python train.py --hidden_size=256 --intermediate_size=1024 --vocab_size=3224 --norm_place="pre" --rope_fraction=0.5 --bias="none" --init_std_o=0.0 --init_std_down=0.0 --learning_rate=0.00856 --lr_mult_down=0.7 --warmup_steps=0 --decay_shape="linear" --final_lr_fraction=0.05 --batch_tokens=[16384, 32768]
Each number is 128 + 32 x the weight over its row's rms, rounded and kept within 0 to 255. Layers, rows and columns count from 0. Numbers have three digits each. The size before them is the row's rms in percent of the matrix's.

# layer 7 MLP down, 256x1024, rms 0.0435, rows 194-248, columns 0-255
100:159111104129106163142174123121123167158109104059096041104093155158122195125154119069125139100120156119093102088062090178122135122152118138118109154092175079188144124164176116145120139067137105167188102076086156120180136136130116155116105109144129047105092143129148135133110127188098073154170109116124129118082118119136089157140182077128109182048143155129169193145131052109104114133083145113096106164131058080125134134138173169160090130111153139142151139146105138065178132121133133187097178059072141097173126115042150086060163120151110159103164139141224117169091124187143125115080090108121117113130137135121108126055112108108152155123115120133074181149086097138113114092129209134125156140165121148136167115122083094092210142182082149127216123124100164072094073090073197
106:118142139098157030151069109106085102151171079146096132103089129103131107118057117166126088089144059138101064132137129109134203158164104142147120123139135115127142129125125124087101126127084118116133154106117088150148150148102141162166138119110123078063140129107127127117100118104100114137113131091173138144122148182127110108085116143125094120115159167104128133183139088118170125172101192114139111100135208180105077129091172107132085140215157130145089122145112156185157136108125137188162180116155076120109129112175107063129092122053108102121119125102106110186162117036116153141130112114122162142107118106147110134109121153141127115118138140092131142133139109144121123091126156081116216123125150119171104174117121085152088119160125166076137065081160108129112160163076129
100:080111123084117150129079076113114116166156121119118169168165140096136118131137115178131201176068150201116121166106172131130125103112192061138111159173075134172158146145118196105108150101149144103123131127153104093176225138122124132132111094138123098133150090148098125073044088141131115113134139151202164080168128132042103110158088130162110087118128118140114134139120092133161107186153096127099099149099184096158165120153149092147162112100152101104149140119107122134110150151113070134132141149232122123120159134168122186148164128157096128153128096080107093124107131097053132126171125159133132118135088154116125167135138107126121118163115156165155094092115115134060164104140104148112190149172115131107086089168120154136073200219130213164107137087160120146100165139172147
103:129121123126142111169156140140109173146077144114085174077122164139127151088149131117134167103139156107140136087152147093159131106176124137112114140156086202172137139064101132191117145171157047088138171174121141132129175119146118147142100083138154152083181128159151115099122147107160097161088128171104098162101113132152137147157139179130102137184154136142137070113117123194097143090168101083131091084191120170124129175123127109132109109082110179163107142069141122154188144141136128121140149145179105186095129109112091097128122138139151156081131083136174127125103132129125136126184121164155107110187153133110118150153132252054138107154140099102192075165136185140077159191152087132123110184105153132102149177151150153072114131118123128181112083201183107133120152172043092
101:130129142143198136110112129135114121144151142089117196187168144102111108086118115109132150124138117154092120089142121064123159148113186106145146154122175159146124143139110144092147064202200176156116152107125103102167131145049094136193144150132087100112104156075146123166119078111106131145166136141193183127093105102159129159033074127130126127068155117157139138084136079090124134100206105126079096117146140133112148192167168161116145107095115120139099099133121122128115147113131167114142101085121150127137130106127108180175118193136107102186222107109135134103167155130126097172123154109149112139055076117135119145112200105136118160115155105131117154133152112081144130106106127170136105088162157097140152036120104107145156129108106081168156097123130111137071140137095068
096:081099112071110152205146180133099153130141167180129083116204120114172103131108123195106090144126130118130119201085143087152149071153111095089159125192145165109116152154137141098111146179136106105125077135100179191080128123171125119140144103130166135143112160113115123155139162169126124150175114112229101128152144109033162150139130109128134075116112126130159177100119196157167125153115130155214134126099128142147168135133154134053138172197082109103058124051140185145157090141149125164091146118203126121137129157165126133142112106113126085135110155080146135112171137136140067126123107057131158137103134160137137103160101159100120119112137151082163134108126109122150162184153072108140126173132166091152109098112152099160066119161088104120114078159101159157170140101121166
098:056177154113137136111196038139112124077130154176139130129141083134129126120170130143132122125104139094153106203181199150132130129136145036137146138133128139115105173191155140157080162119093078145175152121118169160072089156135193156152165142134135127170133127110099136113057103095093117120166140072144118131142104092188108154115123066141130102141166104147135153052143148140086120117141159148092185084191118121149128067149091159136141144164123163127208126193134098113147119208161118100190179180100160091113128104178092073158091119153081147120126134081131098113128116086145062145151108097144143148123037120116165098181098111072175118139110116083150054130158156150055117184132171124119125172099116138108178107151138112172116191182184114208078112152189133170113106169116110
100:150088128150053160069103138126162151136102148142132151170106082152138185156144125189130107141141095123124136163099176103128136139134098130134124137163179149064142096160173169146153190147126123134130102044114158130139117205081144158178112139112101142089106138126107123124141128141109115143130131097102139136177147158085142142161157162158123149105108123125144161115081128169130120115212146116049144121157105160087150109145126113155151108101082114121093116129165126151180090103131102137102099190133148115097141153152110116145104147132144116200106086161120113161117132148105146183134150143115091150130138107136101091070137085121145162094160145148192133139231071136100086114114155123139131073171087149146115156187131139116113114166107066116190147118102164117117117114108121
105:204090141169098127160127144134135149140132138154132076140056120134136122116092145143126134146141102095161150095124102117087130125133096183150137122109132094082149081144131136167141091159153120113129109163120132171058103117117135200178103088105117105144130128132113123149128098075114148150159150166088111108183160090125164146060085055117137164101093153129108115119154148107100081125095182128147159139093194101124130108107134077152066123124081123124154139175184138086169208139120115106155105105165136102140136140138120147113081115107155141055175161159174128123172149148141122125177177136096159131090179123086147127095191110156148118162133132106203117151133027073148035109106146102139138083131162082115092131049135150101120105169161070120112116121125162151148098106193157
100:166176142117116162153142109141095140125125131101170169149164160207125139108158131116121102124170103141106133185107196153119086198141084115143129132143160079107152147110130098076106171172113103091073157080063183091118116129087097139109147196091132073161135151155126142094129103098202153153132136110107152174154094155102139123053113193141127177116131059158129116165099103161131174096161118152085132163131127082107161187136117104157162187160197155144041111092123168144142097166149174113166086124210126182119143140152173079110179149122107112107160114136100151101130078134110148135130119144116146115087134112110141154071117163135142127129133116119134129126087120142120059097115137143148108125079128043108158238103137119152077158106133081149067114135160129123126089137133126
101:139133112129097182163144143127042113088163080141118115150086108153129116112104119078103041173069120153168081150156064109076121123123063122088129115202152090123082132142096072092082138101095139159117117172099134121133128174120131152194137153123112159146139147100108121130131079125112102120145112119041116150060069094127115104101101161072106132204109124127125088117142140077072101125140084081137150124159096094111130105129089115121077073158151108167023140129155103133113103143112142073100141115133103113107110101151115073126142114102114135097059104072127111132125145145135120091131153143073134048079066090157102114197097182118133118120134123131105077115159037158151138086147166161111126141097200154114111189120081124156117098005128105091171118171057149126132152132193091
099:124201147096068140111128178120149144153132132040216138084105127105136112116144129066117066125136138080199108151128148140138102157176181150144131148159150136149139117147091114177203165204045126129109064151140116135108141107124121112165098109113096097096098170102147127166152104131170096159123138166102102106070155142136177102147144099138099124140192150141117065134135164160124168179100154152173135092172175178176171114122124078038096119137136162110129120092150183082174146098084138145141145121106117099108156129066160121070097072144169162131123146120101120086134138116123119166119148113100048134084157127162182168162138142106112125087139105121093081175099127137148115142154146150149109122111143109157145119143141117122170115107155191103127124190099157152138044131066095
095:072159089147119108132098104142112098125097110182161173158114103147101068167141139198107089127169105146171128098095151121101154105117160134106141149116128142067099116166136124094107253129073038131143139118122120129100168129124120091159075070095102141110134082099142107149187166110122122151147137189120163179136136159164154102125150119093136127130204067105110125110135092139136110159104144149203158113123197199130205180097124195106124065147135124134119128159141138100139110099104083075155116111118094159128188117141109117120115110086159125095071093180137109162101189166147137068101159108147148159101074176095086156120136075086165106123141155115086102141162103138082096128144135151141133093117148126134123131054139136062126087077117081125099163127169221119115128144139108
099:082112151147046120142136069140097118120191164138049145120103110133107200129198123056131075135165178136132120145172086143132195088134098110125148114128159123131126100125225144140087115157146141116106142124151135165116068151144125115098147124108122181107101141174167123109177160116149107122129162105166126141164059154112149118096126207089148104157162128112071097150130131106170099153119126107148155178124124112192113110088147068128160111158125148157158122090144172098146124088118129130170161143086129108134119130139124088116056131151134160151000139126123078122137151122136161097126132154125153108073134139127106108104189114158131170126123120099092096134105118134136123103107081160122079169121115150094120166130117127176149095175121132105184119171138104129150100115114195
101:100113150095143118110187137154134162190156128153171123129175100120118172156156118131135104159094151083176139196141103146150119147177097128140135116158107087145154152131127132136106137121186103175136125137122141120104137143138171120148166103123113127190133134148148132143139166150140104150114133149079147111151129108095097125092131157114135069154195075113084054114088144079151162124112108139175133130079213211153096146111082161165081146158129135112175113078122145112134143157150138147166144176138079119093095149127076163032094086071143204145185165138149111096084126159128118151138054164126116098100153133189172122091125127191197126136149139102179123116150180091149158184133161108139188081149132124131111104134122140216161128098170162119140117146158127134142086081096133
098:176092112117124164067133137145188100116054110139054107127162104146165126079088112161125095166136097088165118180116113163115190149107128061144118177153176168040140106155131093108138096072162205116138084089117141105111163100107112104093092208107113163084112133097138130130124116190186144155131148143100160114098138157088124132181102093100090139123122104127156113105155128109125137075161119115156128052105170121117178119100062156114159161099101136113169141102160111145145145059126111101125149106144161171149168100116114064177149164120148140130157133135137138105134115129134158104083133086124079119148101081114169111090097116052101102170116145077129205133162149143167131082126171156109146068104111211082153173180121166144042090100092101192177136154125120116162142121107133
098:175127172150134093161163161114142090139150118164147082132140090093106129153150137144113122117114121074129137183114145155114154133162076136125120094127113130106125072112160156112073123159162103164165150134108112136159105091091122148155183118132128118096153070149104119144146134187179140104157178223047128132084118137163123099128164178136146142092152123146149149119131166073110127156125145105101104157133064071157079145139087147129082132132115107146161128117134065132151116193145076126169099107079139110081158103171114135096118108132166153128193080169112137164125128133125095101111180141101155158141123147160146067131130080179142129172157144141145137142131158161197091113105141164120110050168133097131141100185096127160137134118129103114103109096085183137110110140158073
099:142121134133101110109159076123155179121125146137100132192069149138171149162105150116131123135156104078152094061114055130125129109101010121118121107158141119192129126118179099113106190157111112152141105094117118124094155144152113076135131126120172081109133114150136136140139104213140096062100100117133141074118108111131113110107140107139084079185135091129139100167147102137043183144138115146159067114112158052116107115056115162139115099149120146181123105126151091115141135125104146128017104118062088075120095124165191127104108099047135083138158104078124193128113195087170127098146119058115142108105149090151100118073077106167125146143131124041158093137112187137137056185113180082151161144113092134123108079108127160133096106132156086151135137168065057093121129167099125
097:165128123123075095123127107114098122143149158191056157126129123108155082136109160029115140118087134114121107128139164100125115088113116130123120119095096155100137124110141128163097148122103084105172171168120146143116167145141128188121177197108109084168163130113108115095132121189180143108135142158096184143194142083201145118101185093101134172109140142132168128117133084098111091116108093131134142114074103130128136098179086119168113121166115172124087139115091110152172111057171121093118175130136075155114081181110110126100136124094153113103071186112152134111131186158147153117116138086144176152148126177123118137181106089129103141113119109078136119083151152103119079130147106138115099157089069074137140136154125136145116181090105105144134072038086159119138149164148085
101:075173168121141096108160161127126193153210089146163192193104135089112113167130119116116124155160083148162172159113150213115136077135172134155102133110126154127093084097157168104171075110130158139074104052126101153098080131139101126055169079121157072114122130122132126128134140071068122135121144137094108142104136147115116143112088141121099154097113118080127116076150197157151166141173121109095088149088200079167152156166135140139132161116129124097141149147118167168144135174100093112139109167171193214138119144172189079099128095122152069192117158095129118099088188188127132166130134163174121105167103088086114120151152095106128101120145132118145126104132115183142176167131169093130131125166138091174124086124146144125153108062127091171094158189100127116138152159117128
101:174089149129143148171064094130121128172150124129105060127139164071106117118147125128125099122139152191149176126118152161132166131122114135132113140128134181075082122138150152119177167105092140128089141143101135175118106141123126072117222083087135177094162145096081130137156166109038165118112117166160100136108104144077181099152076133099129136068162152124122088141126155155117174145126085110121169116228115110110121095094160137123152153154152139149166110100149132145062117124121142084156141132151163111121165108080161069228084106136148119093187130113132104140133127103119103052126141158136183139110127118081115172066124098146140160166148128074152136057106181153160111112132052092148118125149133171116125183104162140158142087168131121125161170126126136148098134162129116
103:160146106186069103118077087140160057154118149092148099145112133160142050126086145119097123090130121109158108136129183187121124057143174132132112133126158143153117143124095141064144160092105122126134113168143164134152204121103041157110092193134120175177149157138159139149151138167122096118189156136123116127127090181147121181112098135160147120122134128133132107140161160110171198141141111141126197149115152073152121145123130181141121085130119095095136113148138137167141131190143096145138116110191143123099077081134103242142114133137122094110120123076138097146118113067118137113106160079147164052109063145113184185175061217081109157157126108149108125140097150115098100162120143117111153085119132074151138119193173142159116122101148078134132163225091143151098126100101135
097:162123131154075128144136053114130126154113091090094132115111113075153092118108144165128185153168149118103132121174150156137065144117150114118106121066091086058111116175073147136055180111157119143176114064162145150101153128109102164132184145103169136158168137125115111180170155122164110082139107150166140159159130110132143057134120100147140117165150156090129135113112078081089128067132086088130159153129103134120138161108077102189103096127125096101171106108134125136117104184176152109145104093182162164150173112087149160200120143146096094151137022090136144072112142140150110190143141129107141113146104167195140203106063131150145094119110127113067131122129181169100098076139073129128083120130132110122082095155103145087115126128125140200163102152116132106144109096106127
096:057193132109140056141143131142148102133174122105111159103100145114161142093117119123122078147096152177127201129166133080152170113141092088151116160126073088156132089147102122136109204146131046093117144024083145079117169119118118175106097132146112055098120150147090118123173075144142114110147131195119090122079158091145163149112129113082126098082143114097124071096130161146152070125090131100210146152175081165144090114191146149140143138144096143102085137121068086114198094127117123079189179144128154116135134098104103109150103126149095079149050124139143201067136164090150142126146126144096096081176170131168091181130177113140157132116143133156136134198114091179230166119126136167122192110134124108123149127182099124126114090109102125068112128110193098138140094108134138
102:080117133084137110163120148134157106155136144084122096126103100064144156079178132196120107104063176167141145075113146135149118052064053108104114098167126203106057059125118125140152170116103109096126131163110100090151075100109074152148138161142103145100123160110099115151123079138069169108096114127136157137175161142096156094171121083095124113118120154145105099136172103169095137114116165145059067095097109129124072081157145098194159161109125137132132125100094116073130179131134099148172173107108120172068115107111116134140178116128128143163114083162156121173106156142160103112122150139112114138094111115139119079081151106158120112126142142064194113111122094168183122083144163109152134151131194141097123167121097073125107152126076169151125121150107137122170174115117090
103:139087129113157147185200105118130146164102146099187142109129103118123128155137111152155150091180118121158142130116144043107150095173089183133138144103120149099149113153075135101200115101037087190096105015169151093165136148086170117139154098065211120107082140124134139115199183087095071120093115109113143100148125136115127161139136152127136097132134119169093142123116069163182109094146136148182091145121143106096127093104182165145128125145117174134134146159152136115120122107101118128158169088115140115203085125134101102143158153137144141118091196097137179134134092109128112121167165132148143086146166146143163131173112192145112130079116137132103151157094116125144070105116107146125106134171128166049155132129130111164110140080148070104080121017135142156113157081077135
095:128077088098163141162120072152080093132136108164124095142157141106150137153132136109137200074112115114158143199058188116130124112086144189131145120105126121138116132165159118144074141153073116143137209169143087086105097136142137117127203146118134151156213110117155127137152187109162152112081097208189177163104150106168089171115132149162144121098137122122102105138174084163215082111150158118178162117136095073181193174134178158161042139122101181095060131165216119136175093181159190142056159146173127155120119122119159172213151071092119097132183095164108161110167139099094139056118157078146091141130137114151096108152113123173132145103122158182076121141102136110143132083151100160127119114114144133143107171112154149146136113143115151104146124183109181127121040147140125
099:129071134163185082140062140132085123097127139042127133096123095163152123081191121111125115031116107093151075084140134147096148090117102154136098160082130158120052110102104141122187160154116110150173160229086174131180137090125131095129145119154134128170081102126125147145076136137139117118176136164093223117096171206102090164162142142076150091110138061102152071149097133155150111098125106149132125100145054096099144160151117152152142173093153103110077139119135165087158088138112123112120084135090137169085121201227130080158125137122102126141186156076146142075110166178171120144111103180105112175143158083126096199147067110155106099131124107094065143078140143058173100090114122170137171168083130156100139110114090140067125123079165110144183095131100118126146090110097146
099:096161087121089107073154138145152178121163102127128131143103092132080145152096147108138088074115141160163169088110115111115119122096106090164127129123137065106135099150102165131170088166134035090181127137147115155135127076112101143055166090138091079137163108161116114172139133073117188130117130161139162120130141152125142117112129118098094152167074129165120117131161166064145146129107118083034109143149093053122132106191101132089125111139157106118120138153121147173150163088120153095137118139171165115106138135123176111168102146123163177138153120144132111085130138138129115104107112114129213109078176130142096119097141140141124133084132132147135144147167152097219105078149134109122113122152116118183114139066155167048097115142169143148145102123140067131133069169118181
099:094064125136141147190116183138121099124114144222168143116119110161126159150120130092120122154128096093102108118121086161149101096150108141103131105068139101110099103187121080102160122171153144153110159156188090137109133147117102123085115155105121151108125121089136126093092198059231153155145136105091106123090103149105115119118057177189131112144129188143179221150117164144077066085024118123146121124201185104138115091122085105155132144132088157126149154130092119173125080086129146126063177189093157150193119163170104160118105159126152117070138143135089193112127105135125092091072142077109109180111126117088125022081077123110134138145138105145133124162157136135095076124125133085127182166153093085119102182149146126143092085076185122119083132129105140121124149123128134
096:131155165115111144124160104096115116126159109115049110080113074129130166115077139093118075092091074156136170098140182134102117084120107103100125127028154131145137115129105081141111131071149108125186152105151120091156150112119135108059162111140108139132167110128155132099127131181121089116146148177129131110129150162077139158143137194132135161132107093098124206107140146095198113147065184115150158109125142117180106173127115128112122156178140156091150135132150104041172119139103140178064118151080143166171133136143094068102155147126169102180067097149132146105168170166146104216078189006156170183106094149069118094130102126087117117107105125145143093122130118142213086107130146144124131119119122108127081138167084126088199130161111127166141161172102156125155122161154177
100:067120126166150136099075074120138121056105108100158107129098165128077188117149136094112140062161180092086128125129119106121131149104092140130121119088071130150085130155139080096034101087103122132119069139106107121141161142152071094177114134104126098146133166105142134088150145115081132123138138160148144195063117106069088112132149180134118116125105082129135101109120087146146146152110090134085142196120109060112085116097104146104116121112149065128156108120116101087149166120114133139051143117119066116145111150077112127143150138116111134151083099149118100121126101123128106132137108090137124125062144160134121120154134058149147144155148103112057190121148101093046088133165115053142134176112113136120144096169104125151134143118101107116113113099135109126155146122131184
100:122098161075156137119125155141106086202136140133023154158115191153174125149111140135125136121129127151123123121153024114138140213114084071139125076100080138143155179116109058134137163067099112200165181099154100129087100118163158118167164198180163110183114150151101126180055086100138176139123108094131141137124110169115105102130143060111136131121131109115131156136112146189151160061113100155129116116209128165123116141139092139150118109138121117111119107117135134106148150078125101104154117111188071150054089187208160129145099124079117103148116130119106168169143144070136105123143113084128132145122127140129092064141121096130143137108145121138127101089108074124138217093140104093118094148129139162110079150136114090124171159162124092116141087145138171110144162134078117
101:101102136165136137132086200115135151120106102133139113166165108154130073079103124143127143139101131112112160210150077115105106057095063107132135167133132158091107120151178156137154149084111133120057157140125079189150143119106134194099155094060147112145138113152107125071147158159121103129142125138186106144111109104160128094088102000143107067143163105101141096137117119087077184153131082120060209123127117092149107125125145149138072089171151114169118120120135134131153087081164133133083111143131128134135146095235149109140163117168140150101204146087133129072153185130135137049083113113170114173109206070128134077019099104122180181117118138054153153141152138142129116093132127115127160108167097140134103123155133143154083102149184141135138132128105149124077117132158154
099:167144151149212127116151081154144109112098120195145185180069125096130175032166127077134140114149104141109132169157152120105199033166157144168125129139087194155124129175105115130156059189102136144173174125116163137149145142171137109141118161150152114114106085104141137124171168093159127149141135123161143107133097097151067094177089148158158096114133146102114193156143093152181118125165164119057126110108032046128132105067171123087160100137142148171147120145094148088119076170123104134079102138093132109125092144175120183155135105102151114138196114171119046109153144121139128098122147179129158145083138094150139131127156080118115065163118102095124131093093140085124135113120154123122154052135098134076168172088154115171067074153149145127132070087157152160153131147144140
103:085154170156079125119151108136073145105152120132193148161103148096120094130119125160144092125175200118141148181197138126103089100160139133153123150106123090153117092091113117124089116120081113143132073104119141120135134173113167029098155091109132067083153098133152111097148117118132114128178141113158170127098135059116166096134114089120096182133115106120095063115141126082179145120181084099078122132155204133110141186179116149089164147161114167142050140080141159095087137102142140132085203109147095185109181098166126146151177120094167173087079163094136178135136137123107080146112074158148103135186154138119127115176152143152138124148139131154054135148103176108166063079170194083132107134126115137095118072129155128202125102143150130068144160147153087124127168123154191
104:109138113109111121152136094115102137116071151088107129137171137039103107144064139050137123135136074107120097176126166161141136072126126214121144087128115119179118140197104111097101119133149121159171104093095172138108089175183101111110124092072134139168114156129133126173151155155108124115083116099120106096121131141091087148096111141107134152180099191118115089152127156090150132102097102111081096109173136153097112133172144108121108126075124135137132118112139110115154123142130096123054130161148081180116134140082121150115095135087113098111189156138152123109139131162123122108116036119135156169068148122159126112116092143091139116154138128087083198167090106130119095121095099167120158098158100077176095108164115110141072118188152134086165169145056144151097098100112077
098:107140083140128164052107161137147130123100097128181151105134137125135099129117115139131146128077137137145091068127132158127146185144123125118134143088110080143107081130138169095145098104177175160155080196166178135167076159146074180117097171148146138210129097106085139134097151074176099154155148139086170167080144123132176172178111081172133125143035132110138154143119190098109101145124092125146145126169146106110104085154169138108171111120150084132056148131105156073102175080145119131112133077133103147235150167173167102142123124150179129122066171083140093104158129090103126174116099104135140088152059107139129063126155164119088109133114107040116031090133103151083189083109144116141107107157154116096150097072168133139122140027154151134121129157122147148115130123111140
098:051134144110106106176112130120158083132171089094081128123101155122094178085155114129104078121093226135156090115164131096109168067160090141155126139165118042126148092115153119122155143169108115080084173128130076164106080121179119139079097150230160090124140141154159129131083134064163086152126156077171140092123149134124147122143096180118147092143134094094084163113104168114139158115107151138173127123112158037146087183085159119095160113146129134114177128189095136111126169126148141136099084156149139115134102144083144158091133071084144149153186123119133134132129138131107119169103146031114144047113190085138169107102139203108131152136138155110120143067053078166096172052130104169135069152186119130118139141155105134136206190081146116104157124081128138131136175073177116
095:126137206126130110114174114119138129119071142216168105108145153113082120091108122201127087140088095116189133099102141137110117137135121134120147143148113088114131180147144155083087171127108114139076112073132159175095133134127189130122205109094120097089147150120115137115116188031215157137124142178117153106123136157140101126141174121187119133120121109085155133125150181123121146140156116126139134135137127125074137087093124139159105155155140150136168120125072162153127112136104170121111113160117130149175131105138134160160066118109139153129127128191134125124058136129135199207102179107142118140051115164126147175071156197119162103100119139141196120107121152102119119066107113151121102130144114135169108140159097133156135145122110129159081154155150091164069132141174149
103:158113080147106113129106082135169149113125139139139142088115158177157171127037113112136143139140161144124102110101081206122105190073100102128128109127144098076154158138143091144099124192106122123126135119151111110137131147156131113108137083165151153094153089117136139145137073101127161110116088091099125109150147133075128152189164097089124134150117104151085200095087120175080102165109142112214112126103101212136061162137097078138138129152129130111123123151127156089141107157089153144182099099136112124117107097214160090129109125170129128146128171171173250124150088163111118156171130169091117184135076159101137174129127168195106155149137082112171133187099161116115141115121167141143145165112131134088153069119110122164112133140132071062135103176111120100118072173176147
099:142092104123107157129105066130104120183146140149130131134120077151063091042152137161155157075090128090121099187180125162116122139111124192152120143101161131153212116127122145156124128106142052114127108085135152113083100142117070134070104082155126110076157170087059133111126160160155113163150119157141148154113119092224145073026103191114077066126134091122140105122123108074147123103130160098129146122123119099135148149113123071141119134108137114134083121201125126127130162174100165135158216134183090236153136167123206159102128150126091141149085137127150161131153137162121081116107163056149095145116095188110185071148136111126159144146135115040134153098125147117087213171149127132112195104127115134169089114151118130163171148168118136130128152080154116141161074133157142
098:081134097104062144098045089135170064140128131138168134120163196200159047100021129116124174092142131129102093129133135051100114113148186137149171128143156094124138170080150102186101115132089159168078076087089110124151111134099164054031121162143172112132127128124118123137163113110132104110137131121109091145147119110094122137149088111189129115155146142118113112117119101148075129157112128122153136041124136056148127118057134104145116140150091179185138118119123171158117162113108074154166137134115123029163116062102127169184148127122076122073095182131123143151137134118111111129150124164168088080126120084124156125112113156105142138157131139209131132082089119153142214103130145126125079127111087156097104180202149160090119164143149130148105123196132147095146094162064144
106:119175104142138120127158061143138109145107125106062115081077138148135128103111135109115152111113115067095126167090086091128129116148116185129086142101124103093110141117166105107139073086146113108120112156141125085131131164141157068121061149130194115171131108117102111164128143111082126132137130130148138157131106147057113166190156079134138132064074061132100204081147104138051108121114094120126151174084167123128130125125189079113129095163153153132142098171121116140186190036130135098134173150054130121063169047115169112102118175140180102152167104160162161086119155112123086060144072140098148151141121060176097202068100084157079088137141121064118123086160084123154084082134159130115111158113150122117154128138088122132139148146108125173110111086122126166112192078111078
102:105172156121115106144122132134053073117149109229174144104099096149102073095126142155137157181111170103143104160119152203114074072146182129147134127160116180162100099090123133143098148143156053121114159153144221151135109125117099104180163159149079111068098084150150139177148099137177127104172121117155095116098110101055115149153126144087106104038130106095132131153127080121108188151107057166191097145140173065159056120177143128135147149102122108113183144163101111090052179152125146192155153071184150106066134190101122122181185139231087137089096138185153181152163124129106100194130112135127147155065064159125098113150163124127096088142141162107196128142092106160124119104115108104127110180130164080100110168146150106167087122212128146087102123063089152080129072147138127
099:073157152132158161124127184102127105075167151150130139111142135102101148093181108170150123155148111178157105122130100140127115144127118157132125128106090154173105129189130120163122126103119168158074136085116143132123092073147082102126107095159205118150150120129150145087071158104141133119141101173167137148106046202117152151132151208107106143153100096169168156122125179153176113109149085139143121126074110117121125132145133126150147149113116166139143122112103084165112087157110206137132092135126107085064130105118115095109152063156094141089179153063130082105150192135170073133173122113139124105192172134064176083169096136151160129101124108152160084128161147161089184122142129083139126192125131066125111047064173102152129143214129086124143170108192137120095077135168117
099:190129159169091122134103219144136129133145166172139125123153152216141142138125120163114141106198151084100076080129109137157144106187130118096150150112085133169154135109136135143086191117123121148122126159179175106096122147133156111105056100128136147124092162125128129182144157186178136155135167113076134122107161157117121106103102101155139086203050131188142121075153105124151132102117133162097123170111186146100130168116149202115100149119112078175172126140143134213150126186139142136190135115103120055093127112080099131196112048113109102103119159149116112059153116180119125141070080122160177069103158155160133124145145103091123123101142137119154105132061136108144124089110139136142109151125158085099184134114072076155121108108177110118130136191110129162127124120151142
101:148157084137134098137070187130130151142102108097106169150099145087129178143086127119157042149146090123134127204107167105155156083149131115149126126138133158091087148119093103031141155127151119118133147050157102161085118140135129114120113143059153127107096072119126131147137152095165095190172147041143126097069166125190122162097184123121131171086172109135140124083108115136170118156107110124198142138165179115176094164143169083102119131138120161113103129144042149069074127150150149102119148114223211186177171060159095053092112083118118073090189149118100044157087214165116111190112059148103153108133128070155134175112124212147114152121137120094098157145156157133191135157169167163122132096145128098127130187098106149098125108165175136131106038073118085123127139166135112
103:092124121118114136128144124133172131132130134144122155135066092195109137086118118157109106068175109143144085136140184072142111155121131117136141153110182119120199123081156149117154102134170094075162094210166125111113122093091168105121149104129129051147078165108097132157071215114156161134120154136101171169125141150154110139133112089119157179156125205138123156131129139175145131114107126116106107136178114107198135089159101163094156116049104113150154134172082113081093143152112191111097086112190130126123117147154158141133123099177135098121108055126082195113139087099150139135145168178121149098128101125183092133167105145195121149085112156168059070093163142143181133107132162103123104209146162122142089114114148111162160150052153148162100127117091177088137065084091158
100:171086118151086107116137121107156092121126119165161121156114119156116120129031104134153099159152142117158119175127195098167159094172192155136139106108133125146115102169133170162148116203106129173169152117064150145111076158103121122145120150078114131141136125159153120142118057113130140137125143115179058158161131123134193078117156070077124112128135168158106083147165065120095100099089110122147079120144108133089114142130224145163157153217126141122112117121101106080144164088129105104169109166132188175120122144165085164169068127168115169143104163115081115135159176105096118117140045147091136120147127064122146148165088106129137182138160143155097086155084162182143117094167110126131111152158091099184137154088184143084185135023174123120151137103101082094089136090192135
098:104076163132173097086127106121159135108143160207099102171158167131141165143167129161139117152091101162134087145137104220114127121152144148119163130154120121085081136130158178191143100130163146167206158160100164112090102087134133124148167129166098091098195151114122116124138160122104107147105140084110150123132124142110100131145113135113174118151162128116091115136131150139088146119130149099131135060107136050081097154157070159145145140092136098128151113077153137167132136164115135110132104152072095098125177145120210123128104104102133133158083131137097190148153099135144141139151117068121091143123139131159117128128114065083156110110144142100069082127147173111149169111115120147119092099109119103178130158060142129097093111063129143163162103093092117104139108110141177
096:109128140111210132157160114110065130123066136113038121167149107182130119160133135131145099068135152092179150135170077113121143130134159211175121140116105133120130138097138162115129050129156177121092138082088153104076168136166167163112154161168109124117116135107154119110116114131186070120149122150112121144030112145185116126193144123118138104145141136115116092061121113179128092146127123117126163160139118115080190093183143121151117135130149106140177128154131135118133124104114107104071135149133111097090087184116145073192124064114080119150098082120156122063173098121077134121174126144113158079082113152128091128074129073066125123089139160110182158082108119077195195033117119164136094108124134143167084173180078158122085136089139113161114187123141095172095135129117138
103:195117112182184137150099089131163166163129098119109147146134096104144215129128119129132107095145103173248087166110192118132165130137138134167117099137091084144096079049134099125165112127098181133126111138121129121082130165140166128139102130143125067070124163141092119102142124088101087122146110100112141183076184124169111121143135167141127088100117117144132124166126117067082164105137102163125154145116136086102080105118172129103118061162185110121113119215182111078126126110112112186116118120065095124161078179145216078175138152094131126122127135124125080081146151137124173170146104114112146095112075105141168105094124128080150130134121124151197127118067073137088167155116105121146141135166108128115166146145090144146159123071118144102177189104131133087161110115112133
098:163137070172173119104064141113044148145153187109112124129118106140144135120133141166134059199146143143132114161163134115115129111199145120097108150109087131151143155151127180130162133125119098171130079127149160147162156138157161173147182176184131184088127118120151129114139118058107123131164164117179139123101146084117110064153100166164116110128094165114133164123159230136114217099090077146186063168147191083160149140084059167146139107060175163114061135064118134103135184102133146126160130140069125176204098088166116142094223143134088124142191139155101126121156104141119144124112125104108206159164160131147135150152056185145155108093114107153089123076154131145112104147133120141130172099180072155099134062151114107111065123156179150107145128212137103122094111094068141
104:174115090137157141158126125118121178153120126075070144114166145189159097116189115137154149111156093124182111070134105121126174162107088064118116151157143138163140106057076119115076141131146128124108150149128139118097128141151152073157212136111125088194093151130112115087091108115128145133065140096139102147159093131152136141113097075093120109086162113138137136129118103123161141193119092133028146118122112149159129158159056123146104091106126140085136103124129154127069146137170166127142108092124165074112140120125117148128157113190113106136138157132168156132124107101114141112094107111150149117054155196061121077146178087096115130148121065186171149119136129130127107159098133174130171140077105121145104132171106108133046060190106124162152116076106143104148189113127149